config = dict(
    n_layer=11,
    d_model=256,
    n_head=8,
    n_kv_head=8,
    head_dim=32,
    d_mlp=1024,
    vocab_size=8192,
    activation='gelu',
    norm='layernorm',
    norm_place='pre',
    norm_eps=1e-05,
    positions='learned',
    qk_norm=False,
    attn_scale=0.177,
    bias='none',
    tie_embeddings=True,
    parallel_block=False,
    init='normal',
    init_std_qkv=0.0312,
    init_std_o=0.00666,
    init_std_up=0.0312,
    init_std_down=0.00666,
    optimizer='adamw',
    lr=0.00132,
    lr_mult_up=0.756,
    beta1=0.95,
    beta2=0.99,
    lr_head=0.00392,
    grad_clip=1.0,
    warmup_steps=223,
    schedule='cos',
    final_lr_fraction=0.0,
    batch_tokens=[32768, 65536, 131072],
    seq_len=768,
    doc_mask=True,
    train_tokens=399700000,
    steps=6115,
    dataset='wikipedia_en',
)
Each number is 500 + 40 x the weight over its row's rms, rounded and kept within 0 to 999. Layers, rows and columns count from 0. Numbers have three digits each. The size before them is the row's rms in percent of the matrix's.

# layer 3 MLP up, 1024x256, rms 0.0563, rows 476-530, columns 128-255
117:530499520438503526459434481483458440491487498402509481458417500473497537545520564510499474478524524503497471447504425480495425563475449474522475516466510558518461491498472468496502546474459448484549489537520563515394512585506428455448455459492572495501443467507534571577516531509519468534482549600457540487497466444533492515554532529495520498481468607420515490552462489492528549518506
102:498522525493484479488481541519508560564380507480470451503515472475568507509461468535500536542511468474596515522521448372459570509402477494498498460505503467484434543442454473561567482478464443502425484506514571454494476530491496476448533512583493506524510504495527508533469517450450447450552481495473482564465527516505510561509457542460464437534529493498480499580466503496507577546475
034:465414560466467520512504413529469523477515611488507467554521485497510602478477529475523562450552494482416537473551459476477489504514478398496513480494563535564416582500472485436500577546498490489478517454556451593531473557437554484455556555439535482527570451569438467535469500517519512456530500493464461541521500446422493469475552460527557520541457497468519556503545540515544468479512
097:488513492500567550501408482459529531473500510476494560448508487524440516441630499473470503487453512518533492535474494557475544553550462531514504474485446495506521483514527511461461492479468621470521494504510446465470536482442468493490421445489503431488484437477478509524448395563515457513506508436490537513516501543566531462504533528492627479509501533520572493590506468510574573450539
096:528499472503486449529478522472475536542498475418518539477508439496539533459545505508561515497471519528615476495509535502500517501543429498496483469445487566481485479474570547479483480414495499483472455416523497478492503591486558427435474482515544541533456499517511556506507483570410455540497488459443453495478508521508480462508519538503547450526555500418576462605525517438523583484480
111:486518444472453512522388549482553449511505480487517449439444520490517518493504533456517498528510583520496456486541430558489544534519531473445490514503567611560542610526458529497427562559479506465527481581528578536513466518448447468448493462552517496541455458486551605506435505539532468522517534525488473514530388519530459528535511490478551580479481518506501452519462510478497487454454
108:529492509555550505486387391470512532567493499486475527489469473542482522493474493440468524468523566509567481544551529482475504544434487482461496492416466570495429501431510541551484464395455469473472506498520503483501517553529477462464464523550550534507484521459544561478464492543420486560423461504467389523462450517455523483539535518505511445571533484464566510537509510474451577500499
096:525505553492514428504445442480491482557525504473461467460461481458445521461512526461469573448465583523556510467567497475525494516536468391465487442424488496473519514455530543544493451471457468463512499483481503517438547521466458503411544445473541549521474486456548539527514496542413461495522478505500477557461497445461430500528525544491514519561474553511538491549463507456459575442476
108:513483443530458484457404474489463430529504489447519520493465484487426469503523525524463556495503482535538492510518496520468490500548395484552469512459462534484487508507472517539526495459477505466583483519518525492471531548534443458496478445602528538574481524531552523511537530580413474549440527461439517498502448469518505429541516500514550560518446523419485505572470545538615530489480
084:534486521515486469512453475487444496546419467422539509483513515447414560524464530523507545495490500506496509496613469521463503525512484452513454501497419570539511493568498465503459436448426480549443486515512500492526570489487466505466473512504600453485459461446487600465516506515478476480492372483516459438515505533509453451526517519519524488460464470552559458558501542494492507556500
094:530477470484545458460463445470496507519478475438481512506454460478454530486510500443468519504499567522538481511531482492506482545479437495513489472429517560497508483484553530558473514412490432470512453478558499466450548610499460467449476481528568454539447513488514569503521506554448461530427473519501413515473483505496519503592548559512540486528516514447570515540486469414487604505522
107:513518499505483481463449484494476517525497477419487480509414454508556548514512455458490536450519588538567493514560467452466484525482433462463482457453472561482467507476583512547539464451477461435469502491528535520502550599455472384484501468453553518540445514469530561524518451526448506575492506455502439485440526539539460511555484559505594488533553528467546504529445486494525561531445
100:520513525497538476487481537498487560504430497497455511544487530489554482567530469531480504474496534495556530542521444486514500524428432425459483508532494520535490484540517532560448450499463423558430496480505538464406522586522527545492510480580500514467492485442473495510484511509505469462480528455528453462497549556511502483495470572492496410523496466490514493523503574518608538498439
082:500510552503440499584524501475607489540495461454505510502550488528510508487551449543581511514479495513569529518512485400506538505535458446550468530476470445527456445527508509499542430487479597562412474434525495505449446489457516495490499470481474537553535529428510487509490488512438420516505452331447472540454550462477505552492507544468478525509502508487496468539517540528515577501410
094:494533489545500503516445494488558525509483440485526491513487458489467551430501476459466512467504543533520506567579488502491518562511512469532498460443555568526485534498521562532503461477496559542485490488530513459434589593488548433488493494503533477523491481405546554422468491549497514540374431462480470439434439527509499498517501510474511497537435463475575501550529471505488608536510
117:478553528470539556566448495462505500534432493469509535404417491503474486516502501506469525571576509556523478491489465533482468518564490478461526515519518500523440509504447500551432434467476576508547450480530502456550485564462488529498412421505462477485533545450484461524444564581512460550439487578495384439493531471519475485512462481481547448425534414492548469526493552541530542548420
107:512511447524582492516485479466549506531487513459510518475493487528493540458496485452521521477501532480558441581514422479486465562466477507571480504431500591525547485493494543533535484475471505451553426471539480457479499570488473485457457467494559520541474521499498546524494471591432480552479481495457493523473459510539454518527534495521566478534487551433613480573536490465499566430390
134:516480541462566477470457420462563487514502486442550522487447495499521523486537532533450527529519612525558464460532501471478480537482517452519468416496528563476495442439463509461460526474482492475489498482505501449547546535549489424445431576440545561495488539456472554517451531510461481587534520611459504492499472501584510420560501556529561474544479470474515515434495537476513528436478
031:583578475449513448503462513533542522502463482525508465519475471535530435457533548482512517498502514438481531524500427594525491520513525554485529526494426372511450521503515491456427474438490494512417537522510559501541540525455544510488505532466500534520467460518550538593530436558470482507515475525508497475430484467496469491457512456454454527524503475448499472507512531522459532566457
126:451481590524533453510380458481566486488506494464500534479484545482461493466498534481552552525516541552493532508454453486501582512442503434497507531517556610530530510465492582506450465464550545524516419489511484430500512517516459435342496451474533533589538419479469478486527529527493424471530526544540498513508475496527451452519498492497487459488505494473522540444485533458440489580499
107:523516531492521430502549489460432469526535539462487452548489498518419520434510426496472574467542494442505601478547469495509498524428502473567478433475450600463512523509549453543563458464475517517515445465514493418401556534532496571452521454540514499502501546465518521560514484492475523493466532449472514586455528422525480492483481452504480547535541497468501540533539528510579574555503
142:521493476464489427520445524481517503464500465404554490504490510457560496504579486421537512443542531530521500470500479518487501542548449479517486491425437550461505475497459520495494514453510539543476577412493511471503484482504508506466429504547477555524473539518523559523474506606494452558477447402447506495490528518571460427559550491487521508461490577491545408451531509558474508429444
084:498479463490545546426439379507541509587462501457438484516451471510541513475525541485469501554481589505518482557488480482475515497498473480559578506501523494513519512501501532505558578475464447435475492458520498526472507445469493434446452496512529496457469519499495526488508519580498479442518513554458463492526418515463551416537466523492492474589462527490522528493522574588483535533480
101:513475506505470537459432466492485547529453438424497514531467458525451517496490453503568510486429518504598501475516477481495522506453538459468478501430500534516457477452540591553454471417489470456471416488530494486486533539513494366455475534517649551549501554404521541467530472550427468496492468476480395478524491474505490460505498567498533451541531536453545499566470473478532550508496
102:530493520428602434543398492511500486541478485426489523492439479457431530526500468440463556473515542522532471518511481462489543535432446477493501456468463541493485538498515538544502476463461500420514499523488503461498498633466461438403534482503528512524429470443488585505521559526450452486490502499497407476453474480512489494527527570505513443572511538470519505606484492487489537479457
108:492539578536549541469451319518606528523519463500438552505459488479472494512507504479529518438456575487551573481541550468483469535557534468479521450497520457554529505464538527570491463504473464511527497516484526555494531480465472434519440471476492477489520545407506463483475493506484535469457519595473494449473521454518486506555492597463474454566480486536538474455529463507485507468502
092:550493487492463473502425472507615504545487484416498531567449431482448517494515463455496518463493575494572491500594502500480448481459535446436513486454479534500491493471544585520449491468536511456492533492534516446509507584487470488404509508480526541522466506487502545544490509530443523540458527459448473473441488437498513474507512532473542459574467524501542445508485471486479548473432
104:514512511461560473467451519488490498498455482441544477499450442476486531462480478463500515483489543512588503473528489521481494512475448493530499480455519572510466510502524511550504505454496525433533480471519513468496569673516470447462500478511573480525465487461530613508500473519450489519460496502469416475415484475504511529568500496472564501524518486449563476595501488449489566492488
127:500476503486524497550490515445566471508520488410522511498474484431493466496557521477557492515486532546518469477475466582496451523548499550516494501508521514535465436535458563499439533446475498501500436504503498440575503547477475517447441492473481532557410556542463496494456507609486486549555564582432459473499499483487502458510505477490560451498551502485556463483531547461537499489442
102:526495492477553433513426462457512541532481424402525499488446475500459596446536424419517523465477584551567514477535475495485530542463486455493467472471461536503483491525532543518528507412501505453470502529493470459506500640510486416434541459529526475533441478503513549493542527493464476535485474490519462489466490501493512478567557577512569468567537537400528449545511502500471568498479
091:541488500493474491484476497528469539537522492459441443485531492537442542529422487574517540609485507518522485538520446497492469527527407539454538552469540597495423538448464437454540452401536532466501516433557477505392463470429535466465517464551500510549542503507540529502499557501464426513469485554537567523461548518468505490594495526517528512485504490399575489512512496522464560517527
106:532478459544512470455432466492511463503572468467524506487490502521495501480493537551441537552472510496517486465508509511504504563516497515473487450514407508461433521507479523504459496380496478554451477465520504513425557469511526409455475563512513497516505471494541515474569424527500479574545504483450517544510435556487550484545563564523514442557536570472529453550488509442569530532508
092:521484513566465508506449523474502559495482494463486451513497507513557517455535479527432557457633531531499513562513468516495571480501547479451478490492494502439481464582462592463494499498492561637486545479502498553475536506511487473409542516496458479534523424485538519505484477529413458516422439416458538514534510567466460492493509532491506477505459546461502449558551477528552603510437
089:495516537532507489502502477481500485553490550419512441512432426535403546512473540521473544454448605549493427486513524465470501503528508495472480536403523544537498490538501506452503489413451501493550496542496466552399539469465480565504517498452552472510496548513487498512578489467517500521531461559472472608489456452486490518496555489533591459472444489534498445524508466480512527481514
106:526494466470540485495473464467530501526521449468566568483481456457459525478531483481478482482486545526507461486507506470482497533469433460525471505410494493521513488480496538508553463472496506441510455497507500447490506605484484422427478456452495481527449532472495598487507482563500484541416537511507447478464490506531459497558546539497568409554471513482519485595507510474513556487449
092:508499491494521458512421392467516568493471468478493488479455469481480527442481507474509547429465553493563534472543507496465519556501488435514506478423464546501484507507535549507496494361522503482492398493529483507494513561506534473455460464481532544597543470487547530463532501558463436481463422468479521490464469501554510493549568548503543455572455555420559456549481496470473578476456
104:527494483501489471499452470475491503514472486423451469529433461489479506450488471437526523461555517511559437489559526461473528549458477477462498444449508533446441506481516563580522461355499508416460447533538483468493555582523472406438483519529547535530500477428511586499520513509471422456478437498508431467448476477530434519525556595500559511524531481441596471593464488461538584538504
100:552471454496502499498405418499498516517466490454500481534384450491482563486483480462458492484490582511551522485509470484466491531447458469494478491442451527564452529483541560500502513430482460389479476500514490478504481603480484446454462504495602477572456493415521557519548491482481493550431458452496413508479471483506505472514490535499582490565513498502570494502414470534494531515513
104:489506485428500466508453487550479510522460453460509483474427446524383552537498450466515534482501535529559463561593457502517537509505487471442488427464449540471450483465566541577469478426493524436478493480513502477537543608473438433450527454482550537536453469489520564488485517528458497532490513430468435472474493478504491491525535508527504462555514517509555461557507508488499590498449
111:499495506540548411428433475468514461520479482412560469532383467421497533451482552399506506480542544516543468507523556508495452479534549435506500417463495539466557508512531540544464501454478495430518542472503533479573555538521473447447519467512559518505438517499514543542487469590432525551525485437480448481491435447527510473569527524489555450531522522547568479491488510487434551458401
105:567539492450504477452454527517546469504478468401547462526456461490423510463460531449470499420517546515574447484500593460490487528490447473515502481459459512465550506480497502537528520471493458411499557520513530455473539577466477446461526493475522542548414522439515592514542453530477493498515494462489485524468489413516502474529520559503521501535477532483549490496475486495454519467462
098:512480444452509451510420543469454471513484470452539480488469427505534518493543475457458514508496534540527472510507506541527489578487520506490451469467492598488495560451513515548501473486481462458486456521512485500529516647489481454444494481461552484485379453473501576482476471521461494528505461513505478509463445495512490463516515486487533512561528542433552472587479505471502528512548
113:551487457501544448463437445486473477554446466428493494498443451498421561497484503486479515437488540517562481485610509470480517562447466471521499458398476566516487475464586505527523439424486452436515472469510514462505542578476457441465555496492509546499450530469499551477503441567461534588499551449516478493437463526514491474530539497521569495560463507459560475510520499493498598453459
101:512480525536531463525489581475524498493487491480476467560512498455387544460454530500419506498494519515533542576514496505460552531470466534419497484515444475462505528497494535539479480466506465584437474495489529497481585488432547509369503559493495528473416452470513568512424459483456584497473505507526481545502461464490451463492501580471475426489556481568517437458547486490543516531536
097:496502504489585515477434435438488487506474477448478457504437426470428524477423516457470501445493582512557510498567512474505492566515499477530494469447468491519473532433557516617523495440488441425558464463527459488390520620488492462447509475479597538525444515446530569514557514551452470498462482504499450503420491465515446518536550531514569495565535493484535486588522498448524553505513
114:564493505477471577419470486501472465488462522457511473446473481550496476512516478510511465498497539486507452484513369492489514530519475433477474513474508516470510528530552530499490454517499493458508486608529524432372519500514464525499498474504557486553494506467599525483509444583537458499473470458513502521460510417548513548519435600494486495504485566486502465571487473556506563505544
097:526490516523575479510408510492491498526497483490526521523516432493471569458516449438481480500516565532526477545570472552494477523458463472478499473442495553476494539512436574482481506424463547509495481494494491486478504553470518432496561501485533442490493439460549591473524502517472449519472441474486493478403487542507475483529524534486521504569511483504549430506480445446454575534505
092:527486478484517456498422445500526460534509442480562495517437446466389533461511494495473507487555554552591469494522503525448513540517509494502481459417504583508469539471499528531479497456523486414545483531553485463518508593494416419440476489493552472574472437414527537455502503502462495540452417464458461510477425459530499503509545524495572486562499503495544463556470514473506573491472
102:526496575550488484473473460479534546515476486477505480532485470545454561480483517503479578512536573493570524518562556503487587494483445464535452516448475516505496495510533523524429460386468434472498480490543499517449526557493547438424485503499583490538483522422565540456512495524466476503452419490468480554459444501501513476531539539527463431566469496460541422524480492429465547499474
095:534508505534485489516453427457534543535434457451505459519499458510495523477489441479479527445482542530520494497562479505509479540482451490530489521450484503532486520429521553534492497284507496486480499386480505484468529534481496449465486463520584502543473513470520568459521545577454471476489503537479489525442499528462485536561521542499503507549459532408570456546511516472448537500507
099:497531514499543490481449477468513517536475474468499471539466415491506504466504509463506515434467560489562493516539517522494512547481453442482504485401487544506515513482562512565514478406497527450486476460520493441504531590507486467445521490491567505546463480495535568469541473568463475529412478475487499500424501525514497504536519546489512479548482554441525484562494480480505592499489
100:501491509459542416548431494472467455514515481452554476506371431446501533455483476491520477463546568512539512503538500560500452557510487485519460483472490521468495577490498526510517499409535504418534457533532490450562479609478479407407446433502513499545452475508528535478485513524484471566487436550520474487483457511545485470528506520512573497558483471414525477556515496490516543468456
124:525498442513508456520467494495529459512476474474494553511484485462448559442528496510528531470493543499542482481536464470512508578486494421463498451472468475496499511498497521543494468452492485427482487506521476440494557574470502451447477540505574490503521511430541554481489575558433453529509476477477478501442485487543449480610500558470532482531464477502553452538493529514460547504467
126:525494549455468444541542502473519501502524442440540504589494480441545510494544463447515545440485492523525483523517550493521496577542512424504465530395432441442534464493484531490465489545464541530432544479489527442474507512481499527506532603438481510510424488472512568484523499496433470502535476413485519554479535452444497463546520539493533554471475524459487421495552536502482504414467
109:527466489475494466510487575474462485518479463437492495519542494483531496561531448468522518529462514508528497471585430497489487601485459522462450591437523518542481529527396504483515489442483450504555486469501491401494528526510494470501520530463603507442410441509515572496496497510482465467508541492474497505475501527403583534596485543508516514469504461466527491528522517511513558555523
# layer 3 MLP down (transposed), 1024x256, rms 0.04, rows 476-529, columns 128-255
126:467540507436529559564511541459471549576450501486532496471471540540513477526541506556437552464513527514514510510467449407413489535502455516511454498422459430506537484414497532534446497466540596476521541507496460448515520518492437496544536533549514442481535478414489471433529530448483463513481540522437522539526480531489508498494587514511522505474580543576517409491508470471443515522482
103:524468492456434499499535493541515534489578514537602467590464522466496471490462553466508429453493498453416489486520553482534455447554469541472491483528525465505560485474474524485545551495464475511500548464456526483474446520503528545497524558411544485537508512533495533432481536521541531582496499540509503548515469481505521486531514482507491540480460499502421491453449461494538454461476
025:541541476506591540499440587490503471490510410463453567463490517478467449466492466529448498578478473495567503531507554488479426473438537530530496535490388506449556482534540463544508445510529502481547535506541510476492500567568478484480458430556459509553476510528483617572481480503513424518462523555465512486587465489530489472528482477474520546430495592539455506475452441428463528505496
130:503455504571465445487514508525479522517553497529504463479563531515486484510454547525509448514555474522508524487522542447529449466486498520473485461538596543486544525431470505533514482515532425536542568460470539507568459483585466519499507566500483541491487519519510502469539547445467464509546498498505503515467443558468502486500451500474429417484478435434449470473496518566448467481442
118:471471454454488506481528468543520517563448480543529539538460548481525555534531504526488474459555481545512540520439465446496491555543500491541468506509475545520504505472579476490586491536530534484561426509463532531532431556438436512405560536418477414533512480503501497404477549529450418466535479526502464551541534436537440488483530555503499488521517505512449429507457457483555527489538
084:462430509536472466537553534544504464511522547519532492523502565512459458479486514463504470557512480522481472436474499539472502492475553507433531474539527525500541502423483527523414481486546559404512503573474473569477501479469504467517560424525480536483527519442485502498533553508522499475483483488616509559468463467507471498494502362481450395555523438514487511496494505492500454496477
090:451515545468459520584462473569526502460541522493519496486487467469511487490502502509534420418502527486500543553425467466531503517527495487523538478585529581539488465428532498569515523450513439458519510395535471556521408546533434473447513528507516515499509514519520475512425530505501431527510539519449506541511457569511519435504545594465522478475534551581502455517477478514507557496495
072:468487529548495501485472494537489570517474487516566543534429538511471557536512542562496549457506536484475519496527546579513530554495475443458478404476551496607461491471545496525485452439537450538536506416509461489444481544481535487489555507499507498527516408572525504458511450490451456428451514478447517537457524564465431421506559571520507439522590428474504492461458482523544520501435
075:449530556483538457574515424539421480498507516505536541577460515550506524501460542492439474474541534480525477488498463469525449500546569467527492450599568438488561502494518496583461467489568533414508531416502495460498566470470504487494484534429532470552480503531517518501493420516435438482524471455459527493515503497459535464477481536496514468484540537516466529531506518580532530478495
057:431514482499517457576517471505437458490526466564510407539471530537451550451487453542513426529518550549480514502523504478538569433512566478562510498596548525480484480532512565459488447545537497501491570527485513485534507480520426527483524515545560515480545492563524511530474502489470514519528544427439503590467462491459498511496480594488533505555482549535544460527465479505466466480600
077:522462466488514533488417410493492582518476542555543488497485494483453514502476588517513428456578525491495492514483590571543544488445475516536522515530529546536383503536561500420552482467442450508466521464537488526461511578468499462529455446531464520479487458492536504485544518452565464484500474521479578534484507577501519538519470523508524575517433472460451537481459485433570569499497
156:519475474518562508511423533451399522486528509549542462509501533453531515523480501452483527512539477529546496461476471513516446563467487528542472494503505543509466496503491512475494496517496454477486523534499492517442449567523424431556552468521514504491488496599558534423495553557449347525472485569605470516443531511494496556566485518455567532568498480478516437516541496503516541518439
087:506484478544543470482452565544492496500519519514563475555429539542599515528454486527510416480561536505445450433552504500539457465498531462500456501462523544477466478488497541464462514456527410499544547523415528493410460481545522513515480506498406519568491513515479456516667532479427455545636519583557565446551439504502518503524519477462462483526428527476530464449479506510511473505564
058:579508419521436486511519550513533548516478509490502520549554583522453451511485430540549487535496497503502487451441489484486515447469521491452459499522450470497511474524515515541472445521525510531478558514535530482497445488521553517528507515454467540489550463511588472468513537500530534483441494552541433482457521504526583531555474494530478399451458516501394513522490424532485439414483
112:436411475458451526567455398565563475519508463491525494505448486483511471514521583497497478525561523509509548429470459475452499467514463432503534479546473514552562509513524465486469588522474450469480497457466517502530496544475470531413544530469512554572497488518456445471510548503513403485486499524488506487547466520524537436446538556541547472583474494480476539529504549458561498470404
101:494469493411482503525507524458460510514449531490502490535478542507610473545453447482512446494534464570582491575440515472492471545475429523471486550558487444503523480429520541488469505539484519486408532471474475552503534469494473459455507509484573573481492531497507486562428606492474457496504580483486556448477501512569544441499531536495505434483502556513515487544478519512469467484528
118:476481444408606499557490415515467493496522467546450440502492510528460528542477523507617495453528489464545616396501527513518480511483519462506493460569512568524509544459519550540479560464500449519470405495514553521520562583448457527486553495572466497557558435485515533503513520507468436477507529485531539503494467450543525473445512504526435508488480431552548487530489470403527523511502
134:478524500449494491462529440514484444462525516506484488502501501532505496537516514497463505550522414505497486503535539463482534552477552526583490522501457467526451524551429443482527496412471608521546414478490494439591452557540464595533506571513463479550486431492485456531514483501497494500542424457512509547512571536503504552566478508521532451517499471480435449471550514469553543507502
019:490443451522518472453520543580473465473423451522555447518498514445470491520536443458477518465496548541522516464506557424523500517475445506496478451431471531513500538449512533496449492494478502518498438522517441524480522506448504501611468516476436510533540499487460462511482497485540565456468561486569563503522501478514571466531431513544513447461487481570467467484509528466497522523513
135:496521504551440527508512500542442527494491499539457511532431485440433475469506582510602534514508488491525491600543466489475465545529462394495472484506553557543513504477439498531523493474573503559570467448496441472570568471528518490475547455487500484545498399433482527514504463484527485529487513488509400527543431484412452544515479545508505494469497472506509564481435502596480559530461
095:485500444549480470459481532527513517500485466536559471469524468452444524522458523518566510546517410512509469536510583505501466442524501520514502558533445525484443561504444444412542536484487532478535531462501454521465413512494566490586429504573470510474489501487520539458502490500510411553506508424518554505526467445521459545491515506489495546523526540488509574521459504497505435491537
154:494489439471414558480461493531539520483469518474478467483453483485556543433401521491470506506439524471489482486455495506511531481489460495494518517532495562461485535510531523413507502448517568523508457481472496552494549504445528520510574524462500495518501517541461548524473488479505471540559580560469407469452553442538550523489556482465486600447556516468531559500525491447490455460540
077:517479507553496486485629477483445538479550557507501538589472513604551484613495422494511472435522480514531467466477579494502479490473527434523503530445478480484518441552482589519469486530514470451460509544446473514507511419462504454593468502483503481484522531540535448550567553480451457518558516534488482517488523474485567505527470521451506523462549455505411480486517500391527435491535
108:466482502445496529506602519528460506478457554534511444509485483414452502497481517483591486529535541534501475501443520519498446415491347476510578432504526560511513585520520522482483495469543475495538445463515442507478430471432547480417538515479573510442465525482494461477512498445518408520448551509487519515501505535529567549486541546496489469510516441575533463549434463443403500489554
101:524525486425456483484437457546518604524482518488481541535491398513464526500466465510530514417510510483495524605509521488535513492489500494452464506500506539526403562459482530466542471525488474554513449475547517505456478474501473525387518541470495469531451461521489532434482481480518431471489480531489502478458522480488494537493468523469479473597544485482510531535397486503545496468489
121:503546542524481502446523503508434529509460488490478539466527517591550474457598548490458529528432447502549493565544471450453524500488524613482476485475481492478495495395519542485532478450491439453527509535514466465448541473525393499460489535502493516511497478515547548566518489499530493420486488422464511480567568512497449397546473529498503510504552529454518519485550508572543478532484
096:516444470427505486555435544463510482578471423469490489491512523537459551491448439515547492525564519548511510476423489528454492524568484500514481460510546521557507540504531491488511452574467462519532475489458438494491487477471438427449544468528443545551491451506434407455465511493501449488474481508554519537502460554485485441462537552577537445523443487519430579493502524481514487476507
110:512466485480489480518441480515483584463515518555527472492539491492437504490472536532564461501549539469539476549468584517509534481445464532479532533617557518549399523534586472452567488528462460524489515447478551532450488571548520484474488486507508557477518581478439495532499563406579493505480508498499542499491497533508531522486434475542504485440454464467462537485447513487573550504500
117:508503558539555456411576606489468435523525517496504567524505462537504480485481406490529470495556478467522506565485473481527503573491515501563477436490465385527450483504547562522551482469534553485516562434472389468435483486485472470500485499403533460500487502531481527449533486474501517541539511411501530524461561494452505558471549468481610530532512421490468511499482598570481481503515
093:494447518496454425515475460490514535506450511419533495532506498523410533451443542548570529484511494561447493496492521539584443463477482488527453491452520546501454478495551452486560524506554505414459476563534463492480465536516523433480486582495488510520475486513508453396527517534451500483493514442486457584497530486439506533547555434515536512536480507447436550576462464504576534501462
090:491511489475550494501525490461520568473441552496467464538495488469462497501427485494523537453570457468505466457527496533501486497512515335500500515443528486511569575542511528511550494544565544464483478527513406557465485480553502436531491566510547475448480481538527464444494515500460407517455463501462473478507561531477504570536488558506456541496573457471519557568483474482464447591434
113:483506459560544487499504474515502498500516510525467524531423515506603465494481449523500411484550467476453489469488603465512493541474507490546522626566576465482516513503488537499499454527478501493507463520476508548522518476578479508540467500533446469514474462465440475492460516468537533528552490583461433487510530422480531502517470477498495457614516501466432573483503482507517504483467
081:510519443532627533501486484510464485490457484498497505426439540462542436516588441531385518452510505510543543554539512530470466561472497512545473532511427465491526440531550523481481548549489544463545471491498479398579498482484460454583431520469479484501519517499499490492509491584443532480481499548499587437556550525525479520476483526482512477428471539544500509490485418532519499464578
081:488472513496434515444535525541488610542536462516492536464574547538454475472463517481355450535466458488522506394528542504536471463539445488434471460510507441493517500537480530474421454532500447514494520521524509523452486550489472569492462499563497505469502493598497504499568489417548426511578473544544495500493445510461560539485510563480469454518500562503518520436498477480483495558402
135:482405482441580493574414544478461498470562517493446607562455521508451515522501458540580506520513500505569528462424516596519485487487502481448509573537572545487393512508559510582518509532502439497454485490581532518518490569484463487493453514482458537538519473467464485504589525499550487503487535523490473502491489534442512507506488484414481434436474432422479571502562558457565530562495
060:479529472475528580498473532454511577557483452509478547538460498496497485551576450462559522524560491556506556544512466528450520451498461503426491498478514559490506502491605517467427473349469548475436460465517488469521541461469513469557540501523508449533570486507519467423558424568408423464432512487472542543474505515514455493425582531463516497552457502469559458553428519490539572500529
123:482470468432456505519498483496546512514499534474507517573482465475484522494469499553504469447510482543466532472397440497524451510531470454534521483519459556472520507498527476470447499476526507453520467493506435525505455440407532507543526501537479420521514533478502490491496497505523431495479489484474504588547576474497538493497456502490559485520547424487506501565439474490473466481519
093:461521523500494561431461445543442469478424520482464522508416502521500525597522554490523527492581537522570460580479456537486467523468468487496529461529594585540450449423561558504525516462482462393473457476517448429514485538527462491510470497498551494566517495565493462481510554519470453531475412497511492461497472501532489511481526498467493486494534455403545468514497493516505568513462
092:505452468377464500488462522498486573540498501464469531511500491500501511450475473519531587483535550539542566533541481472463479512518451485460513422499456579515495569540531488529411488378481501380526473499514492533524550503523417480472577468560509534527462440513528413452517445494458453414490549444515481514487493473515477428494518492533597421545516530470485486530457515532555501518457
190:512539556565543505537537515534457462548525483535454494517549531549460497519502536545485572555507538513501478477529532399488549502498473527444513449504473466539480554480560463574519418485479482478532511473479509512508455491487501534493490485522430482465509483452471502463465506529484512447478408424587478492452460553469532461531486494553485451518460511411501454458562508481510523491444
131:486498567478398538530475474534524533542546394476425561533489496571462486492473517536557495481536532509493446530474545500497563455499532502479482503447543500533453567511586505467563486480495505522539499535491528529505501502485477493449542487451509472541554498447475455500521549531547447434475448417516521526480495500420507447528539514497493514522455492451438493488450469511471527475411
110:484501478497477520515469500534530591527499533515461526525474495522549554581471527493531561461471574519525486533464492442444490521481492512501475480545450554582440492456582497533485422438515501506511459437469464486484478537512483524470587493477526510619483480480477487467487489504521483448514485472462452539506457448478503515412544534532497495533615534429520504518506496482561474507505
092:507447510531504471613475522548505542528507487478556492480506467523527469502508499529549458521536425519446558453485454519553470508487501475525516445524491514547470541489471521552498506474527506459506500443505483465546489520479508514553491450555471480510486492486441544434446510476500401443500487491550482522467530525479499463551514563476469605494506445558512486489559482530560507521520
088:504529503524597494527479403483439518502438520564516525518404514511580516509550560465591474427512486511490537500521486554479521460559516522474514493507511554442535479381536555483510527541523530565507522512458514534584543483482488482489386543517499586539452441479516570489500510505516470453483447412510493475542437437490440550505510516474520532429488515447518503531496465508493480544528
085:460544555456450569523541521480490455496491528524490533526447525470568467502502510514485439525532526513500546603461545562493502529512501511502542437570525500478414502500550463571501505444536529539560474497489484473470460505488474477565521462451540495531504487445516491581531486423547436465472407512482510458489531531491516462451496505493509548475587540457483528522487496484441521553513
104:487509540528456490511526458475422513455489539576427553506514507522569502490512465479560477448529513528517478445525454511510516517517486569482522516421534464480415522457515557503438496443537467460543444476497511453438526482583454599492539515570510475503531517589512549524488497490552457429465446495503444515504497529490517483569572494520475518542514523445517424522538553531477432453463
088:586418500423519491546434474530512601532526437500585487523555508527483587530503570507484512500534532539516506547485546489462533451432489505533448507489521483586577497484484456508480511515464448473511472475482463537514455515482459533444552483471462490534517452557478480475464475464471440518429491430542477590519431481450429492515498544565484492522470579536465511503461523497493524480396
099:483526480476488458499472435489555494521505502483527475526410452481456555511496533516454545480501543497577478523516451535467503533462476478510477425489472532520459538450552515526475516450523466448496474500553524446495498507494426471442494415468509457549507435451540478477447529530507450510501475499532486552481420479496475448473563511516530532572489526470515479552491557538515554482382
101:478456442465541531524500521485542512508456554501438492526521481555465535556451494494535546451535467483557478513489492569488481450508447447520492477508512554492490470527511520482468505439487537512448513482526523515448489498503437441495489483565527461480515539459490433510514531521500404508575452488402574540526522493519461467410517520491516594579487464512538492520439480500513470462471
051:431493477447526583480547479461501553518458511555592482505538555485566468477467427579511456441506458604418480441427525576543477481492489429490469478484516577502465580499471477514427519504513500536466474471471480530455472475460411539553533427544456495548491432492455509439486522539512399472547505525449532561467499556504519498519475532430522543542428447505458489511461513461514438530497
049:449429465520484560545497450486487450480444541518496492474478522552420494478491482551526456511560450509557530457441516499490517488428511469515497473558506506554505568476567498444485447482511535390593480488500486488545437525504548596465470499466464520500551522556464403461511540443535436492450470474512492479481495613473542495412508484524530516510546462430431507516491530423527534505531
104:466484508459497473563433451506586516525443504509482485451446459491542536523557541473544532436510549489506503537423439539488501543521552442544478486500509549494491525470552473485543492481539477461532497450523475455598561499483501496461446450449472487529539466497527474489451552503539446539428441504507524514549454498542450523501543561514501470518517511538539505553472545495467578374432
226:525501488462514489501522480473471512504466530449638487521511418473519506556460513489537457513540435540527487486507457496492585489548432459496549535449523492467498491506479490452542455539439482542491426429501443483543494531512480605549495469455572457523448514549516491438461486555388504567508463509525501532496482497423491503440554483477534593539443455535501509554530517549466486494525
176:514524439468489460575517471498526533557524525431505486512570480513492517467478493558481522541487538465585483500473472524447552518461510479482505510510510474485447512515477533428491476503490581529524490500478420509473494531445481550512528480560558491491535528515488479511404495509429492518487546562445424502483470507501451539493486439481511528496566591501424560501516520506463414527457